From a checkpoint of a small transformer trained on Wikipedia.
Size: 15 layers, 6 heads of 64, vocabulary 6759, 29.6M parameters.
Architecture: learned positions, biases.
Each number is 200 + 30 x the weight over the matrix's rms, rounded and kept within 0 to 999. Layers, rows and columns count from 0.

# layer 5 MLP up, 1536x384, rms 0.119, rows 0-16, columns 192-287
244,250,195,186,293,226,157,246,240,214,222,235,203,244,169,189,181,159,221,242,235,214,173,193,283,191,203,178,169,247,196,187,248,241,221,212,207,279,220,172,132,214,177,205,186,168,246,229,135,225,236,190,229,184,166,216,189,195,195,153,202,189,210,222,258,265,191,198,161,195,169,212,250,152,161,223,232,124,149,184,146,193,226,229,219,151,189,171,110,274,273,133,189,194,199,207
169,176,200,216,220,199,239,270,219,203,169,198,229,204,206,237,228,245,267,225,264,195,165,200,185,136,135,243,240,212,219,215,185,160,186,192,202,222,166,195,206,237,198,207,188,174,187,154,177,226,219,226,225,212,200,190,190,208,181,169,215,210,129,166,191,176,189,184,162,164,201,189,225,196,187,194,211,203,238,194,205,260,199,205,143,230,243,183,208,184,219,173,174,191,162,174
187,227,207,242,189,183,231,166,162,160,184,171,196,210,233,183,210,220,231,187,216,179,131,141,181,212,180,241,219,176,172,170,191,221,245,147,231,155,178,197,215,196,203,202,200,194,215,187,172,249,230,234,194,228,225,224,128,163,171,172,213,200,199,214,222,238,211,179,210,214,241,154,163,159,166,208,257,227,171,155,188,209,195,223,225,179,133,197,187,212,211,142,158,216,171,177
162,173,218,194,194,172,201,231,218,195,211,229,192,211,216,185,194,178,201,206,197,216,240,202,184,204,184,195,183,229,187,233,192,187,160,194,197,172,200,202,230,175,221,206,170,214,170,206,257,241,188,185,228,193,216,166,198,166,164,217,189,184,209,196,214,184,205,203,210,189,191,181,181,211,250,181,223,195,199,217,187,193,189,140,188,186,198,166,206,221,177,182,213,212,178,216
218,185,222,204,239,204,175,206,235,178,226,231,140,203,199,253,204,281,191,212,195,220,177,129,275,209,190,193,209,250,241,242,197,218,207,130,234,193,211,190,187,185,194,166,145,149,203,180,179,221,160,253,182,240,205,255,147,248,173,238,190,205,211,156,199,201,206,161,248,137,225,107,211,178,143,251,175,232,158,219,229,212,191,126,248,162,182,211,194,185,199,188,136,208,192,165
198,153,196,163,139,235,221,236,232,190,191,239,256,173,202,194,195,170,206,245,188,191,233,261,169,229,183,204,186,147,250,213,197,201,186,184,191,221,137,230,180,208,143,275,168,188,268,195,194,215,194,145,178,234,249,250,203,199,213,232,211,198,234,207,194,192,199,220,150,182,234,166,211,251,173,176,153,183,230,219,231,232,219,204,153,201,215,194,216,155,200,191,220,235,203,203
182,186,182,226,183,251,203,164,242,182,258,167,179,104,201,211,239,221,202,203,212,172,230,268,205,193,212,161,134,177,172,171,206,150,180,195,158,144,166,198,202,169,212,158,210,152,207,206,233,196,253,195,176,309,165,196,178,151,235,153,175,236,155,154,206,240,213,220,215,188,177,251,204,144,211,223,179,163,222,265,220,194,195,165,237,202,211,175,161,232,242,178,233,169,185,161
150,214,202,186,216,218,151,171,211,222,200,171,210,172,219,179,168,181,173,214,211,189,189,181,176,208,209,208,190,221,175,141,231,213,148,193,195,173,224,167,221,179,192,226,233,160,253,206,177,147,206,187,180,246,189,156,197,190,232,205,145,179,191,231,214,163,222,197,210,229,220,234,220,222,259,169,166,225,237,181,173,179,180,242,234,204,211,199,203,198,209,193,229,160,148,208
199,228,155,192,166,183,153,209,216,168,216,227,205,186,195,228,190,201,215,184,143,244,184,196,206,193,154,204,242,189,194,179,263,202,223,224,174,209,191,193,189,184,231,181,224,158,176,220,221,155,171,253,213,175,209,204,200,164,189,180,178,171,154,159,230,214,203,203,201,188,166,255,170,205,173,185,219,231,266,179,173,205,182,203,158,256,201,216,146,236,168,159,263,156,228,204
205,174,207,212,164,229,168,162,191,224,271,197,231,220,197,156,217,197,126,148,223,239,220,215,212,147,220,192,183,197,180,213,221,194,187,226,194,215,235,117,228,195,161,216,203,234,163,198,182,177,235,236,173,250,214,135,145,191,215,203,192,161,220,176,164,204,239,186,184,180,200,239,196,169,204,134,154,177,195,185,164,207,167,186,212,131,198,177,176,167,260,179,197,212,211,182
234,210,230,234,202,190,206,157,186,201,232,221,162,238,182,207,214,173,248,202,258,234,198,207,221,157,267,222,201,192,159,160,242,223,257,182,213,229,173,216,248,244,181,139,213,213,231,188,171,206,164,273,217,212,192,192,160,186,188,137,176,219,220,246,196,141,152,161,194,223,154,171,193,262,150,165,175,202,240,209,189,258,149,177,168,201,225,146,195,223,216,215,226,203,232,216
133,175,208,199,178,177,190,205,189,187,138,224,202,212,181,221,216,139,171,155,230,256,195,216,190,198,223,182,145,169,203,189,230,234,169,198,163,211,192,216,166,199,185,153,149,178,183,171,212,164,179,215,158,220,182,169,216,184,150,196,227,233,237,211,176,199,210,199,222,180,160,213,150,221,161,160,209,188,160,227,209,230,138,231,194,192,179,179,202,203,199,183,176,236,169,203
204,244,236,207,269,223,198,173,180,196,213,198,197,253,274,229,233,180,242,222,228,166,227,166,191,221,179,219,213,166,191,255,230,181,201,148,202,180,252,192,244,175,204,194,238,189,197,182,209,175,203,175,190,232,261,216,225,203,160,206,182,228,198,215,212,194,157,189,197,168,152,221,210,206,164,174,183,222,245,258,213,206,241,233,234,139,208,215,170,222,144,230,211,223,246,177
267,149,182,202,242,227,158,188,106,207,232,167,249,240,167,236,199,201,181,190,243,215,242,192,223,151,151,185,161,236,215,240,193,204,222,214,191,239,229,225,184,185,149,199,209,231,273,234,222,225,197,197,175,257,218,180,206,226,174,192,238,193,266,151,177,214,161,206,173,226,244,191,259,241,238,200,147,156,201,184,245,235,208,234,161,156,236,184,206,195,137,177,208,148,262,218
196,201,197,191,154,204,200,259,190,231,182,216,212,207,220,205,166,238,180,153,216,234,223,133,194,196,267,238,157,216,180,219,181,239,182,224,173,185,198,265,193,228,195,239,196,225,202,222,180,183,196,198,196,173,147,169,142,193,182,176,217,259,228,183,183,196,175,223,189,164,203,146,314,185,161,223,212,213,182,185,107,203,138,167,187,235,259,200,198,253,232,163,180,180,217,210
200,179,196,200,169,189,261,221,230,211,166,196,192,232,199,162,122,238,159,237,216,202,249,238,157,209,233,147,183,173,225,235,191,209,229,191,199,199,201,227,186,191,209,143,218,170,190,158,219,132,172,195,198,206,235,250,180,242,167,227,220,190,140,176,150,180,148,259,212,195,176,204,179,186,211,181,251,164,177,201,215,212,244,259,218,189,184,215,166,221,203,194,200,204,230,174
159,167,211,170,237,215,178,181,206,230,202,165,233,198,209,207,241,150,171,183,194,246,200,155,229,170,224,143,170,208,196,221,161,166,217,241,160,142,261,209,208,160,155,165,190,160,219,204,193,198,224,239,173,182,214,154,224,190,181,269,118,204,176,213,186,251,180,188,233,228,155,196,218,201,234,158,202,199,221,241,262,244,221,215,237,186,159,169,187,250,202,231,178,167,179,222
# layer 5 MLP down (transposed), 1536x384, rms 0.1, rows 0-16, columns 192-287
233,192,251,190,168,163,188,205,184,163,193,210,232,186,220,261,231,133,136,181,198,215,192,188,196,174,203,183,174,202,226,215,147,207,238,131,156,210,213,192,197,150,146,268,251,221,250,205,246,212,157,176,157,184,221,167,185,211,223,215,184,202,168,172,191,188,197,200,214,231,183,184,182,230,229,198,202,238,172,166,187,185,228,202,178,205,248,227,181,213,202,186,186,179,256,141
180,182,216,133,202,173,121,248,185,164,197,151,216,224,177,244,180,247,200,226,167,171,146,159,196,207,178,169,202,220,204,223,191,214,188,204,183,193,208,207,198,256,188,207,195,157,158,252,158,212,199,193,226,227,225,166,222,181,193,207,217,130,203,238,184,193,198,205,187,202,219,197,196,221,215,187,133,212,210,168,284,230,204,148,173,196,220,228,198,142,217,216,213,155,211,249
204,244,208,204,214,270,189,245,190,186,220,213,156,162,185,186,224,178,195,204,191,166,220,201,285,200,178,192,272,219,234,190,184,189,164,177,198,165,197,178,194,267,190,198,205,203,221,168,147,193,180,233,199,147,188,197,244,239,246,214,256,176,182,223,221,222,211,173,174,199,200,248,176,170,229,199,170,195,219,144,207,120,239,264,166,152,202,191,225,165,163,245,198,236,204,213
185,212,200,201,177,204,211,198,215,193,213,209,216,193,216,196,204,192,242,205,218,200,181,207,186,206,199,209,200,203,188,192,207,216,183,198,200,190,194,193,225,206,207,229,208,199,204,199,208,212,205,191,208,203,225,184,193,195,203,191,216,171,204,218,198,212,183,212,184,204,170,213,191,197,213,190,175,203,229,196,204,168,205,190,203,212,190,189,195,205,187,197,195,180,192,201
141,235,200,207,219,191,162,164,164,214,175,163,194,205,193,200,153,235,189,254,191,258,218,208,215,188,193,157,216,200,222,233,241,170,207,205,254,228,201,216,172,203,201,107,160,189,221,173,188,171,224,188,183,200,184,211,162,216,247,189,192,189,198,200,194,262,240,226,273,227,187,176,187,164,202,194,162,178,215,206,183,186,197,187,247,196,180,228,202,141,186,193,198,182,173,192
221,179,219,173,193,238,245,214,236,194,205,224,168,162,195,176,188,150,184,306,175,164,226,250,158,223,226,206,200,235,220,234,166,198,213,180,192,223,189,276,212,216,180,234,161,223,220,183,258,168,206,182,181,196,187,214,143,156,205,211,168,214,183,206,135,182,233,172,170,176,239,177,200,186,244,171,227,214,202,204,219,239,143,238,145,223,213,175,224,166,212,240,217,217,189,218
194,216,201,246,219,223,273,187,235,149,239,207,227,168,184,215,176,209,171,158,227,188,167,187,233,275,187,146,222,244,195,258,245,231,241,256,251,175,214,132,250,192,178,255,197,201,221,179,190,257,206,247,215,231,221,153,187,192,178,215,200,231,154,161,180,177,158,165,162,231,217,238,194,189,196,255,202,197,217,222,230,138,176,253,205,256,197,185,207,217,197,204,168,228,149,213
246,196,152,176,216,251,162,225,244,195,231,222,155,186,179,232,208,179,199,219,238,203,165,191,260,197,212,134,199,262,197,281,203,175,248,148,208,204,259,171,171,231,207,184,168,221,189,197,250,176,229,181,196,190,208,187,215,168,197,179,102,128,216,233,196,218,167,206,170,181,196,200,199,171,212,167,235,202,218,244,207,176,221,191,228,124,146,206,204,201,197,164,226,245,244,253
226,195,160,198,177,213,203,153,188,179,213,226,205,178,174,266,235,151,209,228,247,168,196,235,207,195,243,103,144,231,179,189,173,174,212,194,199,198,176,278,204,209,233,256,214,214,197,202,173,175,142,181,185,187,160,178,249,257,252,197,216,205,183,180,197,196,227,225,162,207,196,218,169,230,141,242,176,173,191,208,174,190,197,174,210,169,197,189,194,196,204,217,222,215,222,234
167,192,252,185,227,181,262,184,180,190,202,245,225,179,218,197,182,189,173,166,235,202,191,217,209,175,182,220,219,209,193,181,213,230,190,224,222,184,203,188,180,227,185,215,225,242,205,152,169,199,205,211,162,173,208,222,235,192,168,189,219,216,208,171,177,136,246,191,244,179,204,170,146,147,228,213,213,271,225,221,196,168,210,215,162,169,209,174,201,221,118,197,192,242,189,187
212,222,157,202,216,158,206,172,221,238,191,204,211,193,208,258,231,255,207,176,226,190,220,160,147,225,192,233,197,204,214,189,182,228,227,231,138,183,195,220,236,203,173,219,215,241,201,199,201,207,173,215,234,173,178,214,219,216,124,200,237,177,201,215,176,155,227,217,187,241,191,237,180,208,195,222,187,205,226,185,244,193,223,213,236,176,166,165,247,168,194,169,187,176,198,211
213,197,225,108,210,201,238,268,200,196,167,207,197,239,246,212,232,190,223,189,171,245,169,191,172,173,162,179,158,205,224,247,221,209,243,213,210,197,191,208,199,229,204,190,144,244,245,196,227,228,225,140,250,174,152,197,201,187,141,196,197,162,166,180,243,249,250,214,172,182,224,224,213,205,250,191,221,265,214,169,168,197,216,185,255,196,137,225,261,229,166,267,195,186,191,140
193,258,195,225,231,279,221,217,224,190,149,202,224,255,203,170,188,223,200,188,185,192,247,183,195,208,156,161,166,221,211,177,192,209,214,190,220,166,215,287,189,211,203,196,209,189,209,191,234,241,158,214,233,198,96,226,249,159,183,218,195,185,191,207,186,167,181,173,221,196,206,244,211,200,163,184,215,164,243,209,219,238,216,203,218,178,231,170,210,162,174,236,185,145,238,211
230,203,200,129,219,199,159,249,245,160,219,198,209,259,168,162,236,184,234,193,170,152,242,176,185,203,130,206,252,257,190,259,211,218,177,242,213,192,187,171,218,209,159,254,233,266,213,214,238,207,98,209,198,195,178,146,234,172,204,124,186,197,219,143,163,221,170,197,203,207,221,253,236,223,223,170,178,195,183,191,280,193,202,229,99,142,223,167,177,253,201,257,203,170,173,212
234,225,195,160,146,198,190,212,211,202,191,193,188,173,217,264,187,174,252,227,200,208,233,204,163,227,200,180,203,213,198,203,195,215,184,169,161,205,190,253,176,206,224,192,230,245,223,220,251,189,184,219,209,199,189,174,192,249,225,213,185,212,232,187,192,226,210,173,233,244,196,188,198,207,172,186,164,226,222,217,161,180,224,201,160,203,206,214,210,196,173,248,238,251,215,277
256,188,179,184,210,191,144,255,220,221,234,176,232,190,206,194,186,207,208,221,221,217,169,218,205,251,210,234,183,179,208,210,191,230,185,269,219,233,205,252,198,181,224,178,152,257,165,225,264,134,223,182,203,211,224,185,233,217,174,193,229,160,191,150,121,197,180,189,184,191,183,268,209,165,254,163,210,253,218,248,188,243,269,193,202,265,185,209,173,206,190,237,171,102,223,181
185,226,233,213,227,196,197,189,153,219,202,171,170,175,197,170,195,157,176,154,265,209,202,226,232,226,161,210,153,218,230,195,216,146,198,207,229,193,191,183,193,168,196,179,209,262,183,207,197,184,214,210,239,153,167,176,208,146,120,210,148,190,186,176,218,205,165,204,128,186,241,236,190,225,264,219,227,208,210,235,220,206,211,214,205,182,201,158,241,234,240,221,169,204,197,136